{"n_layer": 14, "d_model": 192, "n_head": 6, "n_kv_head": 6, "head_dim": 32, "d_mlp": 768, "vocab_size": 2633, "activation": "tanh_gelu", "norm": "rmsnorm", "norm_place": "pre", "norm_eps": 1e-05, "positions": "learned", "qk_norm": false, "attn_scale": 0.177, "bias": "all", "tie_embeddings": true, "parallel_block": false, "extras": ["capped logits"], "init": "normal", "init_std_qkv": 0.0216, "init_std_o": 0.00408, "init_std_up": 0.0216, "init_std_down": 0.00408, "optimizer": "muon_variant", "lr": 0.0101, "lr_mult_o": 1.45, "beta1": 0.95, "lr_head": 0.0152, "warmup_steps": 200, "schedule": "wsd", "decay_fraction": 0.851, "decay_shape": "pow", "final_lr_fraction": 0.0, "batch_tokens": 65536, "seq_len": 1024, "doc_mask": true, "train_tokens": 253900000, "steps": 3875, "dataset": "wikipedia_en"}
Each number is 128 + 32 x the weight over its row's rms, rounded and kept within 0 to 255. Layers, rows and columns count from 0. Numbers have three digits each. The size before them is the row's rms in percent of the matrix's.

# layer 6 MLP up, 768x192, rms 0.183, rows 361-397, columns 0-191
104:138128059124111132057152145101147113128189164111082116114144105116139129184140042126175110095124159087137173123125137103199126139088128132178122078112088159171107149198115085103117128169148090132123176140133112118115106124104155167138117150164103120143170148102115202113141101118148160115038172105142113082191106135154120113148063087098106166163134109113156160093189097154141115089112084081093125063089096168125160141175138110136075088149136150160129094151080087133159117133130148125173076110134122157102125143220104088105115110070098103111102122153158096138078132170183138154
086:138112117169116126151166159142116172165091123115128173164135087122110092129152099149186132102099134170147129124111162191120064072133116174089143121094109113115156157125149129171099114092148121112167146095140122162131073128186089172178147101130125154112123145144120203155187152119087135130132131142099065140129118154195099118138113197173208171156127113150034172139162180107101154122097185146117131112089131131100126127132090071120097113154096075115083100105129045174148193154143117132146097156122080161108088118131165155184169099117115110090159087126123115046195148123100128120
089:118149136121137125199147108151139079066084135106125163121113125150155137148098157156207119099185091211194115141106114091093095179165150123105123144115092167169115081098172183173105107127080107142115180125138130122149113196156123093072146064148124111147094086177115109141130086100093117222147140158151141114093171058159146177160167093157135131111126137152137146196074112151200153132077196169060145142140115123128133125081166113145119160130139106094147064101115145118139118065098128139111091175134147150125138145130101190120144124178117099124155123140172106135133117141100101142
092:122168152160066139091136134149143125110202124106146124108138092164160114098130121138157087073157069151192070128156069115117073174062111156117068133096156163153114125133162067143173166107145110142111156067142089078120107119141191134156214090150149125084107145111111101130148131144123130074100135120140159109087149092123171098140157124195160055114128156138160067145145126117145122152109180154101159109116158093107064156086158087139085192105150195105102133116122079147116103096106068103161177105140085130135159078113157098072147124133185117123151128124138146137113089125098158173
109:168070051079101138084121103107185097073195087162077105160161170153127146120165138106159147124140128174130120129126164117105167174126150136096155101124150143141128128114128133160148092086199156108096096128075122123143107135142085152151094085060152082149081112126160171107052150127155165153110143113140143127165151157148068146115101093134163179119082124107135084189077096153143108147087147128143138095110176158162080148129160101182188095106201105143131132118098116078095143078126162130099132124101156132138125141113165121109074065171098093055167109137122116136150104121035123149
126:079144107082096115088160132114132136095139121108156151151113162133098100121121062176079107170129133201129094159168102099144083159179052128082114158091094093143035173114161144092176102165143150165113091127147128061160102100142133146140096137142146116126143128122069119119156125182156099118131143092110070130111170110109152097169145096119140145066162110128119175147108154153201172181084151138120129124130109116151138102132159127145106098150127158122141144131137079175128110103113038116124094127213153092135141058150160061182124134099058113164146162153066103079124145091121161131
098:186079120118128110168154146083104104164118049157107155160153118166110155156169124073098156126156103121124141074146119061081145123086089122097149115147063143138150111139174131130115069099099206046095174187134135116110128094111165175117095097147111119152135125161082099159110127190117122153097151130144134135150173118159104062134091105110153126124083123121102170076135148132144110110125100164152059162154148122076125123129135086104169161097044109133144092145156121134160079167220158160158098128162103079163095147112164088107122187111100108140176116105153115133113136138179104193
101:060163101149105129085079100162129110131140151167128158139117132144138142100122131098118137111109135133121118124142134146193092073116081073197091093174092108143095144106166120120084128111119085113152088156141140153103102171111084119157126170116163117153157117092106075117151053137148136120116171214079106125188142129109088174097093080094077151122120084130143140130183071166090115123140157100140135110080113114168167115131088099102172107137138164152158183087118122174132124151098166121150040115172144116155095042166112117173063160094058126129129154156141170174109128098172061137
101:113096132132142067165083153111090139114110144131144170110145071166137180094129141105158182053180172071205076122148092136081140096077141090138114109078167057117173158127090152141128060109120093129128131168105084146155124128070126077110117207136095139103125113134098155150120101141150160127123141101117089166124112133122154123119095131127160085182158098096202089116093103096174141118174140169151163098122174116181133147082123128120130181166165109163153113152126151104153145107143165138137189134158064065135128128080166110189107138148160160064101137111157093133117089109160074123
120:070104101132098127104084091120138128107071152152086176135146058197061107136108157157192120096181091107116142153191152157108104079129143125126115114153161125114130125162179186098118181091112144153132091187119102147103157062133154129110123131098137200095094147155177161141128135155117138122119085093177145128087137087072161136120163147094170143126117134147154066121149164129184150129120142147065143189107135104128132085157073083070141134128150123164167161178082111103126128095108133116143081157154153167163112137147129087114165075192210140083103106057143132123154109173127137152
099:111115151141158157122115158089181144150116122097076136101139114109149174138070120168136112109131073172115094084154108077123127106227128195148101163176136098131093134128154172143120177153124128108137117096142136179188199125127112115148162124175168123139149153055133107123084055092129113074165194139171156131145139152111065155151123212089102117121177087127126174222073153092118103130122141108133107083106108099110104200132088110141085162121099110113147117091085124140107140173123100102125114112137146121224097118156103129174191122094129130138102114154136157119107168134129097158
088:132109109138128153095146150156180086148165142086125133115163121188107145080133097126186074134078112112094159220128128102091101157138135172142213147156153148151130160120098154145143178180184082149094136128090119103142108118102084140139144105138147147155128171088126093129139101117172115086150188117147095120110102075225161120118131136164163112093181135147083120152133122069096153099074175126159100103145185091170104080081137187104175139139183132069054135131090135096142113119104129119144115154125067138132113117137096118103139072089142150160120119093128191129061107140074115173
108:134191088157135086116128134171129105130156141102107104139105128144145132086084144131088114124189102121079120127165137174124145134119119124149126101135101138102045176143142140137152133148149139106148120135117132117122115139136099171090076146084145166113138164114167129082099064116112099082173184132154173082156189099100145123117149085067091074104109142196132102132121107167095139178147203100129047152107093091135122136144138156142163098176122138150134116133085071107114106137090059201068061113121131127159095175153093093183099190169114095093169176096089065135140071129160146168
094:116124115204118101118072190106130121087163144180113112106111128058154110135119113121151191122138104133145176141055125100104112164101151137127118129144110138119127123120155106083155102129144101151057188144103047100077135135157119132177100175134137085092101088156108085167178089163105164160137198102123149111131097139164140145132167114161163114117125131111142140178130098112135121119082144172144060121095154140123130151149150176099160197175134112132149097103123173125189094191132154072159173110136108136162110094061133124173179090086110112151197173149135130166079155179204132111
059:131134124109124108130133119121146087121158132097094111136085197100162120163153072157118137116069120132132117156100192134085115192140140138126154145146133111069099170114157099050121180116101111158169142126140121151082096118144117107115093099132047141121174170146124077119120213138092128114121102106163115101152117138167027173088094076147165127130180127173111111064161110109200149111082131121128147169132127124140169116154171149098134102110156104070148163128124130142102167135118158104161142135109046141151096105107197127133162115109080182147233185103179083127127130120100135138
094:196172123187130107174154111116156088140097157140151119146114129172110060191101166114145174127118098197183137146125159121087155122163096160158055131090140148095141123169088137139176128178205134180121123152145156157109123170114122121109078155134081139164131068122130125089138124137119159120105163112123155133138147045133079136127129088138124098108081103078158140174141056229132170124081127068159161137134119142091098108138181177075132053141136129105094117097107129100072142087129121141145129134153092130145166124147127134083145095150148134145139160113129181156187128121111204091
072:151076151206133123110110122128128165072119075093079154173121173106137170110166108089113130126102125119143115123094161096075117108089122120170134115156097136146128065138120194108099136147074162141175161098060096128151145078141102129122145173172155109165105172128132125136078131173068100114173140115171145159112152202106094117152154109112155163121136151085134071084142096145120104122136075126093137140107090134115119125143147173096170167094091132096119086146154122125105204200082099066121162084092168097122103119127097135149095180157105087104084144140126096183046128213104108141
087:135157134128078068156181123147149120101137096141137171159247081124135132089099077150122154117131121107156114148104108150141129171091102134113145108132107132099113138165192133127134104135093161093144128113151132130118117124211147107134144048130130123077144120157099146115113129127123117070146123165158069079157198116129125134136140091111178048108135133139127100169158148134053107104115089141116079127196151142122106160156111098225149132115111160051062155227112119156198127145152101163110105165135098137122070079120122109135113134114090136111124143138118095141113199122076095113
088:114108184130124146116143074119150054175126097111115131141097158144156073066135084194157124120124164115145106184118136104138150173090145161166115088127135162169138127107088109153153109128140178139109173159117108134187165144098117105127081158164136141144125170159088155158155109105142137149072106126128115117172224185101160149100157120145062121114132176141137090068118138125129162142121134150074065118159179166127096141129098074133126130065169091122074153110099066091167080173167139152090100104072064137140050152161169134160132119183154116200144099093153115140151104119133116101
108:126141119155130067125126114163102074086087154093118141093135101139122100135135112134163106148012189176116094139116127105106119128147136137064114117138150142057126064126200111151073114162131128138074181106198113172073143118136143128105126102104152118171071112068076129142117143110112191117171088127160156082100087095177135145134147143122133125154119138102161105173084104085150140103099146136137126164160070115083134104147223114120139134100085147159124100129136077112152087080119092078159177108163131119105154201108091177124146108163139080185128114115137119142139156181091117171
101:134123120075154066157133156116118103077092125145054122145156132089104098122133125086089142190069173113163103141096083141121056083115110113143184120123194137120124066141099078118109169147101104130096147185113133168092173160108119133118086070172139095111115157062073150144129083098112136098161134154126117063169108119087169059186107079165155105110172106140162139115114142111125098159171079209123179126109149120121118113148175145199153135141096114103079124112107129151177083174097165147174114160167160099133144142148158160156151162190146140083145156107143095109119136109139157146
064:108090125095147144120104063127115104166125149123144113167124126096066125161123128150106141108135135145137148107032132073113075132105151114081114075154085126123170152050150095117139103125114151103162146150178158146117122154180109085144037129136129152092081114150150101116136094139134089114156151107124086155140095193099074179151187141108066071115186116153081125121112146058121114095100160068135168122124086072180189132131070118168133144131109119178171169131128162170181092132137118106102071141128177119082163083133137099142143108169156139151161147113154136171175113129180070147
097:148113112149078105175085153095174128148113132096132161133148182049100145149140110053143124131129079021147144093124083147032136161159133151131122157112150136133174107133157137116061153132164154146106109151133141126145148092194124196106139151125165142142092123126143168164157187123105104096079119066098137091093108151107146086106133153130113151192208151124128132090174130084142096146089148157081106149132102117117114137132041126125172131099116123095190149122110185150129140172124139044104133103192121127152162119171138162155171121119094161113109129139180112146103103101132114065
072:052165153147075114133169159156160117172121132072140111124113088143142090176122125093085159144161150083135119136090181123178114113133080140129052188113103106170131101172177168100174161087112174103080149107102144093120130129132097147155156143163118165165094155197178176094148061142096136147154106181147137091077165105085124184117140140079162089113104109115128164098129119176114144127130145134106104123134073050146137119078126121155183179145165101039122086125115147107164147153085094137166090148162094177100083118103130131116182093109080126177165125138152119128131146142089119160
068:180152067110159160154052136184118105139157119165129178112104159126106092116163152142140090130135093164129086153135165104117154132102146106143190188143184189125149139157098162165138178119126130091124139124130126161160133191102119095127170125159157197169159156087168132118066169085097116159143116139181148068147109167128134130113077132086083101178139121147119117194151168085135081173100124123122108133182169104133145110072124126134164143147109171123119108088052126091162155120061120169128088115080050124156130125157149137130206104160155105065096139151086088157108081143146123112
117:107163082110125127126102117135168128102092120147131185160169131111134160097123080082082113129107126141142154068144108130132126161089127072144096091113115239111093108134108104101149068171163109196142104192123114113115144124129096128101119141148141091155135099106124136128075205112113067152130131091078127092166118137116174084143157101166166136058096151151121130110084129175133128154168106072148094149103128166116120215141171083129087140145098118081101082147155145050160139142162107129043176103124155069137147163126117083129068130088127164165132125082151107179140112061128116115
082:119125073166095113124132115119182109125157148196092200149115129116117086156127092117144164180150109145092110160128092130082144125102141140172106132122135136117127123167046135133171119135092153108141148185130100179113144129128116110107106124183090169160158078112102134157164179120096136097183094111121131129158163169046116148134139137135102116112154103147131150172114134127129094159174168168114072143142090088055134100072109165130126132125110129064168069196065144114107200125148133177123161084103127167111064150117073070165137185152136103137081173144151149148137171059147076078
106:184120096152194142130082169094104148104166130138130149197139081077153075183142144142101147117141096123116182110179118165159132169077119109091166090138144130126210116136109112149097140174083153115194174139080092176149128114123120121105135124131107155093126110163121084165091128096143052170117110080148144085219120176142119125102126160055123146093136099183180193178139111102175098133145167115093073150127127130142090118130077133158126087171093070091099146088109158123181174112159061117119104127104122105129159187097114152152126125101103107158163142159152105144125093121106164126
107:065149092150125144161169089169093118158108116181185102162124183108100103151112143158123143143106137101096098102173103135114105161102145151154086167138140082108124168088133119090104117189143155102117134066156138120148222105067090087141118115127111148066043119063186110097160147122130103175183154124111122110107154106115089124161171090110096108157135115098097086135068023128117107153111137130174096146075147118170154142142144148116111137125088176156118145119176108155157094158102124141151175126211165091199158110187134186183118096120122155132125148157122128140097117129102144127
109:168153147136168132132149097142126096154116112112094153171159186088125115116198072098127112187109091182115051134104153110112098169157122172120052147085166104095134142145170095107113096103084108159153176124117081157116131095138157129091051138130162136161130133096121115098118069133124135122169110060091218151094090069124123118096119153101165166146158147102152119117150148099183064100106046083157136101162115142125126097122100136085098099125088197121094167129151162172139155184103155153177144149128098119127129126201139113156104131172117117124154115069104114090093145110125181172
101:164117194196130146166060084119040114159095101120134162136191178098157134145077091097158110177166108116122118131112102158137119137087106089100122111171106120116149132174047118081120185104173097091158136128132118131150133114143137216095146119090178154086104178118055134168178116085061148116140124123056106077110094128136117146110089116149157140112127140199112140134107110114158153151171105104149068125153088150151174105180100148133105079166101122154158152149147142166137143121145144136124133129074160125131129105149166085118213145090139130104192130120126083091139124121184151147
100:182111120133087153135091148131125095118158169120125136126130095081170039139152155126216069168138145175164142159118079157157137104172140127133111107194176146111090101145153099149155107106058091084135126111055187164086126141139153141141115153128113107140101165065148139135129113123123099141147146101122108183178101142147182163058113143143255118156123132152069153141179145121130152077148156099090067128140180105113096148175143127103089149163118120165075161135110126181127129133104085108142137114127099124170156119135133146168182115121118188166147165112160101142145132175130084119
103:172116116136199129093146171127115104153129110111114156153120150102139091148160146050139141087151134100104068127174128142136129231120152088144086142156145216118109149166149121137079156154152089188161181168170140135189092169097085156120143055130113147077051148100101159127109104119130098105170103186137115138154117171116077114208099079165093141125130133086121153155160144105070100148118176170093125115159114097138159182118140177125094072163119107162110115085169103128162124153119154164087118113148156106163160173125117160088169088117152171080128101120157137106134172118117160128
099:197126166134179159149143081072076126139085133196162113181127141133176165156065167126169133135133130183134105098124150114218128117155159141139133204081083125093218120142168095155091147160127127111144169100090079112173163100142120139195132115136113159104110131114126130157119047097184153161145136043098129120093093128159156129114146093124105092120110107091125128093060105086150089151128043113120119126117187096167131193098192147141112133093122136100154106109088135130153099102105136177114159105139122135083099147129134150119131168135112162147168089108145085139163130128087157142
077:120086167122078175086128150144127140192139164154117178185056132182200112167028150150195095129167074115087104143105149162070113158131147131079090145144170168195111125125101142151117157156112134120037128129110155163065144129065089121152125167133088136118087122082157152153141117156048107129112108143137152087090138152110147154106173143142172129105151120113149057098191123153113129117108172100102125151162095115098137129152091120096125137091185140129075121097151124149154153144122116140162128103160077083117141177076098170128108174103131167114135159080132146159109119153123149101
100:108120138124134106139114159129115171134097120119137135176141136111103189136147133147100096072129089171165160129126107130055127136076103086121140138103154143080129116133118126089186116112066145176155162066111122103127180062151114150182130120130154108148072134137101120116150129091126107188176128130079129148137101083132091135142154112140206099146112136086042159147135135117156094127118070095165084116112121084158075111156123142169125071159131095169075100185169112088150072134186090098118101123113156095136123136160095129120103133149128132111138204066209105144049116163064104057
096:137162102181132114107129169126123101123144125197132193190133139166117131143055162148167151117113108128102120142131132136174107105125151086063145137107081110097145079134110121115087107173113066136137141168156135104098121103103074118071146121120133080143103162115097123148144097192111134168157164171108153167103164178090204153127137113073123118094138105094080166069161134104106163081140110075192112158182129085203116155106099140065158120152094151060122155105160148157158166146122127193134136103203155080142118151161103171072085126127129150134075144162169086166124135101141109099
# layer 6 MLP down (transposed), 768x192, rms 0.0863, rows 361-396, columns 0-191
101:147135127134138129072170134127138126118108060153115108095137108075175121117122085096115112128120083120132049078107110072133133127091159082065209166130122094101130109138108135150103177131060134103169169071147163144105202122111096195065180119103130091087123114177094105120115120139089152097172104142130138122075055085137181123111169097163131091138133067163095108112133161063103066166151125160133169096117156160112118119124163135183126084092117104201108157131147065124091161113139145121139183137092146145118167168083156165121119103099153097171113130153202128137122107129108118132
090:124167138147181107167144126089094098178153138118170103156135136094126148113132160091093163128097112150214133166112128135109142036175163096164087111129102160134136134126164131148114142122133195131105114129077180153135144083109121157108109197131144141173152087194141063123151148109151082146164115092046129129147154098058102154167142119068109069105096091162128094138166099169043230162130119126140124115104085156173136133106104130095109136168122118191122112106097125171098096157118151127086141112136183109095111142112161075156151096160098143153174143168105090151108109144142174107
085:113138130144156143152112110112121179083138099155134122126124059102147140186104112086135074134067142114126177174143103041118134190111130113129167154151083093166072165123083181109080144106068112056111167151093073114127170165128087129100117062117097136131125143143121103090148122167134160186139062160120176067125153129043161148149126109132119158175133142099170113108134095086113093098122127116159152195146167131147100191132109216083153158080133095145169167114125141146137135131129170077141113137100123124111153146092151174197147072159117102110124110160132151164158139092148101129
098:120170147113149135182159093157142106123126106157113179103095137099169207171158155124159113204204114124153146091114094128118152097115132188160151138109056127181126129139108166079139134117121145122130076175089171130131173139172111125154156139164118108130179078163078137076076108095089090145127091216120106136139122139145149154119111170094115049085074091119113150140150192151150107127126152066183138124148076183090142162126094169166065145121082126124133151172112114129105114104156213150138131130157097124081177109173123146141118104090107096167105147146149166157105150140156092104
107:166155118158134143136135065157157146083085183152149116100158087080105141169117114152135100140125132146143109153147088128191173119160129125145198118129164096142081096146160096114086104103115168181098120096200106081128183165143159135087135112145194132095112122111135143133177160144066111137145085089107108141103095143137102099102158130140115144115069146167156161127090113130128150096081141195167118092123135112184100094119145117106120151133144178111175089075117158135129182169118054136046070121129059111134108141117126087132049109141117100088139136171100096199057080186117117121
130:159116108085105186149180064097206132155211136124164120142085181171104120145133114137129154152117066135078136112138103108109106154136119110134196148172126148172144118110146081130080103135105217084090131110129122086128098135134116159108149097103150155158089162120150138123147135086146140098136101116163101119177072133181137102141129133106146053109163093138149055120090169184127120117135078152116165134068075178072191125140133159080153133116187135168121171183099122080108101115120041151133116136171106121167099137139143117095072129164079098169129158116093156173103128116141137135
100:112117178124150120064128140097138128132117200170101183069130109108120094074130101102123088116089164117176089104112151199128196150050120131086138156216161088117122106092124152112110164164115110161124063116145088130085098093173116138086141098187151069151139081109127150121142120116168112090145136125149141028062092139173154082070107132089094100113114143154141127121125112140108171164121139146142139049191115126140139160088115090117126095133154148107115101133128172111181121107091071127101109147089097158116126130126110121096156082097108144143106147154170165088139099115086070077
097:167146159071160155174081151185154185129158122187137109149127158149117147130129109092189119100080175108137156165169129090108151169127114137091112152112114109099128157093123134141127131130097132100088173081148172130117100154156189160037190122151184108157145104097040171136173155176068110152132125107120134130111174121163169136108105163161104134094125120136121133155145133127105088113135167173082113111137099163093121144078127066154105130122041131163135096143123143082163095125165134172129177121144143156152154111058180135137150139127161148112066075057195128063132148094122163120
096:129145111152170181158211094108186106194177131076124086183133092115153161143110149060115138100055158118119109176086081110079136118149105210107155145166095172098097109121119082152148164104126115158111107077097135101139090162122130130152182122147113136148140142102117084090070111173142046154210138105146098095113129110155108100098129143111114125099132136104112116157110116104115117129119123115115110069153131117181088093132142122120221092088088150142175167120190091066147162105134129121146124171090173152127105150122073178125191113078134127155173111146127157154133141108112096166
125:137145120083104150181115127090138161127180141131117142099109165114135151129156067152092119068126140122191074141158092100113124103121144168137087101122150179158089109081098116106064086105149118124074118182133086132108097135169084121141119138167109172125100123121148118086150212118139098109100141110140150107113140108181145116091136126117098154171128151156085108190098130076114130111088153113147120137168108088073141139135125084124108125126105063172106202148119051108154094063102115111209126099132170187143070158168120150131179167143103090188090163172138099127080114063104136054
105:128178138124212093153087070138139087114128139124086149109111122104081087117143177079105088131190161087116198125148136191115140122126140130134147139153152196158107117189111131116123108126118077150110088128127132132215120173114085128089082172162131085049113109190124146172178142086123132117177088120148186136104191097150120173130117140044146149087100108142116097110076154124079140131114141103115131127173141103095156124096142135154173126124122165143089131134155174179149117186137128151108146076123134113166184133096095163131120217176155108150098088104149149192134111124144148161
085:078159157165164139123121107105125146126093135137103133117067167105141144149143106092145181113157093134135173131113163078091170114077119131171157076153172152161129073127145134076162180120107160153143105123107097058159154117148139068157165147043124152161090103134099101143120182126131211146138171187073108133109199153174121134133142147072081141086109125132136099135066161146067113078140117164158087139129121179147115108156189155084123079110095117137134123068141118137123155066175204095120190139166111080096162055148110100147134154122164136123089149122102136153138160117105141151
100:139050125196112143105072126154126110058121072136188129115159135123066135124167114174154103101127123126105134133133144071123105134121177122116136101110167114192151151122138107110147127157128102104124145170098141152156118106135174141080066187168110092072048149119115171100164156117115125140150112112089143125131136138082150172119169162124155108144107126041070166112185075068135136117182083148079081120119141170108167128103066191127064157131193133086088141117101117160129149074108131130160125159153087168138188141141149129113171102109083137097167128101175117150176148101083128099
089:078160129164160095101153110150102169152091099132147124153125143080155111098133138140184111156126199066139128185093138132117165050154133102128112124220101162101157155067080079140136129199100150100151155143107166127157155112089100157146131048148111158159157157124123120151126159139190163121130173161067192138159164140111116154121155144121121104151107128111090080197124150118114148150204184137091126191083131153103147097174139128085126143130121118173086150148124127087204120119163134165153108118120142130140119207105103107130160159192146160152129107194184152133152113110088123132
056:146131118139148138097160132105067166100153103124148189184179055145156160092096177083108119129191072098141206135150135135127104145112142139126141101127140118117156071170087168173110101172135128143090097187106124135102133132129135091125150156115198135113141050089124141114124097090140142150140148169119175183109105114132198116131103168141137087149140150166158121175087107105130098088138122158157101135042179151059105166135076135154143169115078142189131117111121176135145107110088111168108108128108177121096116189133084124132119141151108118055048079105113160131160105142180180120
082:088155127154140087124121098125119117115044096100121154140157150111089132122120092154165084117127181050134128089101058068108198107085118105104128124179170085122090112101133185090085107076079141110155097105133067103095117117147154136134115116116130148062121125147163118132101145198088090143098168100118104146104087200107141170101201080134128121150111174065114117089081139074200137086184120150111108150134145109142132154118122128094129164134188162145165191156145162082147104065132109112117144125158157141130160148079144118104117101137101145162143174156143155078129132099204150151
069:124174086111149073150104089032130132136109155150125146168128113122124104113096141129153129166131068129048113089133087172175062123128147112117149129105155139054158182134109093179124126094093146175135161201117116142119106081100155131153137093166141206187137101173161145088114124100182131137076069146161120135175138140152126130160149124119142097162154154153152100157148109074140134115157130153131124112156180128122153148144119084123133091123186097141097147140144107153157069130202076171119161123191133117131175109165180115063090110098114124151129175094089158093217110138102089131
091:159089159079110151102169109154129117135156140095131170109179181076104133088127105116083149137042169147098124083144099095130121171121233192159150098133082124164141145103099140128151132196177092072128153087118136109122076144096146159139087158103148164143111149112091099088090121171144133156164145138114158090151150132090119104134143132120069127093153127129161183115162098156130154191126091141121146132068159164113127128118123126147138203169140123157145052072176180159117169132118087133141086140078097159139130217117133158143164154124074185110140080112138143146081113106116131187
094:142129091151096088209102145073164108144110091116164158137121169120132162193165155148154166188124151133152102150114129199117116181187120155105127156128126098108151103098155092123100097080118154156133118130126125076099097181179102147151148147109101103174171084071116173142099122190157125095173110158119131130176124157151117119109119136123140130129148067106140111105044096101119116148075063107193160131080156121121056173169139125144134101094114097080108108119146153170102137104148062111147050084156054079097202108142134089123069131124079175129114137139144136124093096111129132120
106:137118159052110159118131101118128122096148152195106115116138110121130120090134119118157124144157145100134120084165135139189138159092096115099050140125123160149128173140055143104153120049052160157121145110155154136124155164176166087114079130118103130150178129149147087121107106100106094066112168078098134145116091145132122113138158129045118117084106121097148145150133127118092040137177109148097163115088173161136078093089118115134101163109101172166178178096081133181123093087147134136120154071097122188199134149149059136164185095211126162165095104111107135149116154088121121102
110:071150152190127131132097089129113100107091159097203111118091134099125168019115133090095139104125114180160126115160104110073089154099185121157144124202129173126160171175101132115070115129057153156163068110165131131118144142185148128154176136107122160107169132133195102103144129114144100064157146154144126120131094153126209078146116107112136079151153099076165152176127137115114097117151132128071133141148108117131153103119107113142165168150083105115130152159097150158136158137122141114115085160102168186147176193151193186159168151170116153145162094133100066074108160151143129118
067:150100187090081143137106164069141095166150126115136138109151118136171153146111160111099135109185199116064160064160136091148115093128139176120151134132081160095131103128145125165116090144181167101117105091113179164156121120149149130123126111149098127111127121120187141104098134125154168140159129164106142142136146165192131117126090096138039103125128122096077166137115124148188170119145171085135123174117125116109078161144092164159140121193124119122128123081107167118114142107088131157152242140129105041197168130117093134113162100065100157075115153158142133224127176079082113119
102:076228117171169170129127081149146084159135156096126145142088135097085185101139124160177139154107158121121113149130148150125166134158173111100100124089129077093114161128086118127100080164154133088114163120118095149149047120090104132143115102110048142113183082110079136173172178065180165167147123130127125097101078163169132095184136111156145078097089163165181059114087150144075111130175108124146109133167180122114100106137166153129159048130119141136143144138150095180145099137150163189076110147128121122090078121086100132144141113140115056120152096122109151136129162069148144135
065:174107096139079100079134063099121129137098162162123106110208154124098118126103159204100168119124086177120145123146114153105186113127110129157166135106102140134144110111135135170132075135103122077189131178136126143108109110129163141112080145096147086130098166083118135133115196134159135164121173158156098150180191077084114134162157107167060101144141069142105092151141091081074178100148093157155131092122158187199111139146129074091136091163133119113171114104175134151106150152126184060135154159157111144191134103099145132065169124116140129140183102077108074102142090149144191144
065:116129111108206158140131153082137194149110141150125081119139146103157154129155094155148176126183136151142133082074070117194130126173181060125090091168129133155126156115107079132132117104123124122111115152149170053156111084140137149169123156084146063097063131177063122125172179169171151162113142157096109162102177135178130130166169076128125136113129140110165128090076130119121157099150068060197133134130144160115122095129135150119051132104123114106176124150201137095133101151175120112191169138140126177085166102086129113092065156152077146136171117151116116162115145123170121131
114:110093233182155128153106147129137099183152145133141116100129096153119131150143224092120143149139136110204080159093130178097161122098109141112166103141112101106132119143118093083169077085126104094200161124110078125156107121113173150128108153117174188158077171142114082134181114150165066162148126166072169143155157092135079111147170133066142138130133135086125099101163094145120146086080116162105129118117152187093174156117139214119082108144158127162067120132141133136119140151131130100135036157099175143096098097133104133142121116153094178085116168123144169155144101117150093088
081:098146163102138092154120152054136163116112101078166094119150106061128158096165172123150120111118172134074157098105102122147143163151130139111149124107111184144132125111167131103160095174168119123151063152123135124107152157097174159097104157136167093137126141138183074090067094153162097085134135153115067107119143092129168133064132113163133153111030194145121178109120178098123130143167116134181197116115137110137122165135203127096076097109184162073147168129177162153167095142121109093145113149119079130102053099127084185117087150107143120137166073150148134097181093105154127177
105:108137150136124125153128069150119163111176168156171101120165111145151212090159140048125153106111149150138123167119159135166171096134125101124114129142097114172122110102129157169148078126184114103107076127193153102154109090184173108166106124198101091184162146149116092139119092119085107099110110138190168135131141107175166056143131129118095135155120132078187178124105222146118073135070161145182084104145109173120131059117107092078125188079134130078112162092119143132047125084142109098169142165069133167115133119161128101144082130139109155115100102126127125154127153177132131117
105:173076171167189167137115108144142074114166111127098126142156152100167154106152134134101122150154155117146156095145138111133157123133144110096121128074058118086123109122089101112148134123145142128109112086101084150123081146242139163125105066115124090129166129167121201116064112099109150198169136148161092135040120143077189089071094130131142123119124164159132092103096057173091093115164110100100150090111158094104146122098155104113137115077147112102139140112107149126134145092132084167089199184106121112153079122164183104110113167087172139122133085103075111189163102114151079153
109:090142064109140095111085085144177116095129145166141155076118125132120146103082097164090139117139140070149147111119096070105116118162094096150099083121116139132161060123109126123115134108236156139085169196146086112165160113136147120165130107166154068085239115146187108152120161121127110060125147121164138158075132128112156103114110165142157122125075148118112133089096115116062126187182128121138142102090080156126120142102100103144173081157113069090104120100100169140118186153186124156156153119144123162182128143144150166128092109172123101154152094093118151136147134133056128052
098:147109073081131158155164174141190094096144137204132146156109133159110141018104145128091128132137092186161228102107162080104112136129131133169196150078157126122115069135150142096179069167145121151080120074095136136109125088119139136120121131088098138108128113112167105138125059152149129118149132137137111163119110160098155117115115071197094136126135109103126163068065063111072139161155110174151146108139153107088105096141172121171170112160096140136132189137094146117104158130138125132105132086115143137085126122182150145205073110174097139101113079132057135152102130111112132098
115:073111122144138125152098096103091153117070152171117159145091101093142140100100122084078118161070118121103133138162155127032161079146146113163116105127131128157107128165155145117115118170153156118117149089119099123136093095141130072131140159110135150146056099077072120110122179085104182135118136160106151137089140106169123110175072152071021105163162163162090151172064108156163210151082100129225102120125143080124175092121111149112101130097131159122149104115151130103049095133152120108128123117110097097049131119140090104078142136140167091108107114123106077110140083159154148117
100:083133129116161104096110057173129090050165077124109126117080108074122174126166068211151131091153124148146102178161116101069177161123134134122122090129125140118127148096101116111125165149111140120114121102090159124095131061120156112114153144160079114156113141157162132155109087082214096114146080109133118129091197117175132104119114085127080056157172101123115091147097118100111181135153112141110125083132154110138131129083148136115106108129169052105089159077119165099137116103119122155150147093153127160107097135205046103138116071094134080150099166077056127156128138157169134172
100:142135131137103112155151151111069173171065133095094055122095168109131077126158110101156053110138148115151163193115127148140141104147105112161170165110155109112109131186131108102103121141126167094136072104081122119116069204128123101130105092156118079104084148192136105132186163190116107058101112178173146133178123103142165097122106133103077112097115112109106154103095150111158191095144191153149097167152117146106089110124105144127082097177118123062103096171155126166149108137108060088141216102140103125108153137117183169118128137123079094181103087116135094168108130146111070128
072:103139091155166091164130091113117199112113111123126093127172110125097125150175054096132086124089141151148148165093129099127147078122142080136119063122119135127162156137132124078152049022113166126168124175091107120130143141131102161122155106114123150093128113172119088065131137127154145083082198112101065141170145082146138165155134082127084188085122136096136111135112130098096103139147064144142118124134196151119082110122154121080071140117069136109145213138146121142103135185150117140109104195140163134156087150206118173142133121139158167133068110131074091141097067117113135098
102:144057135091156154115229128125169142103090164137132134069156150148161106184139125143155104144131110153019130099144113208146109143137159139102134131138139121121154179127159125160175125103209143144118113131103137197145102120141137221142155161136108166107156119131143141120062134209131117081093145127144132085139148168141182153120107102157062188166197119099173091132141134144107100098085127108147096178157168133137105115117078128140146109099111116127114125149077152167153154113166105156109180105156174145176098094117142123133086159154195101187087097104104110094112153114129138093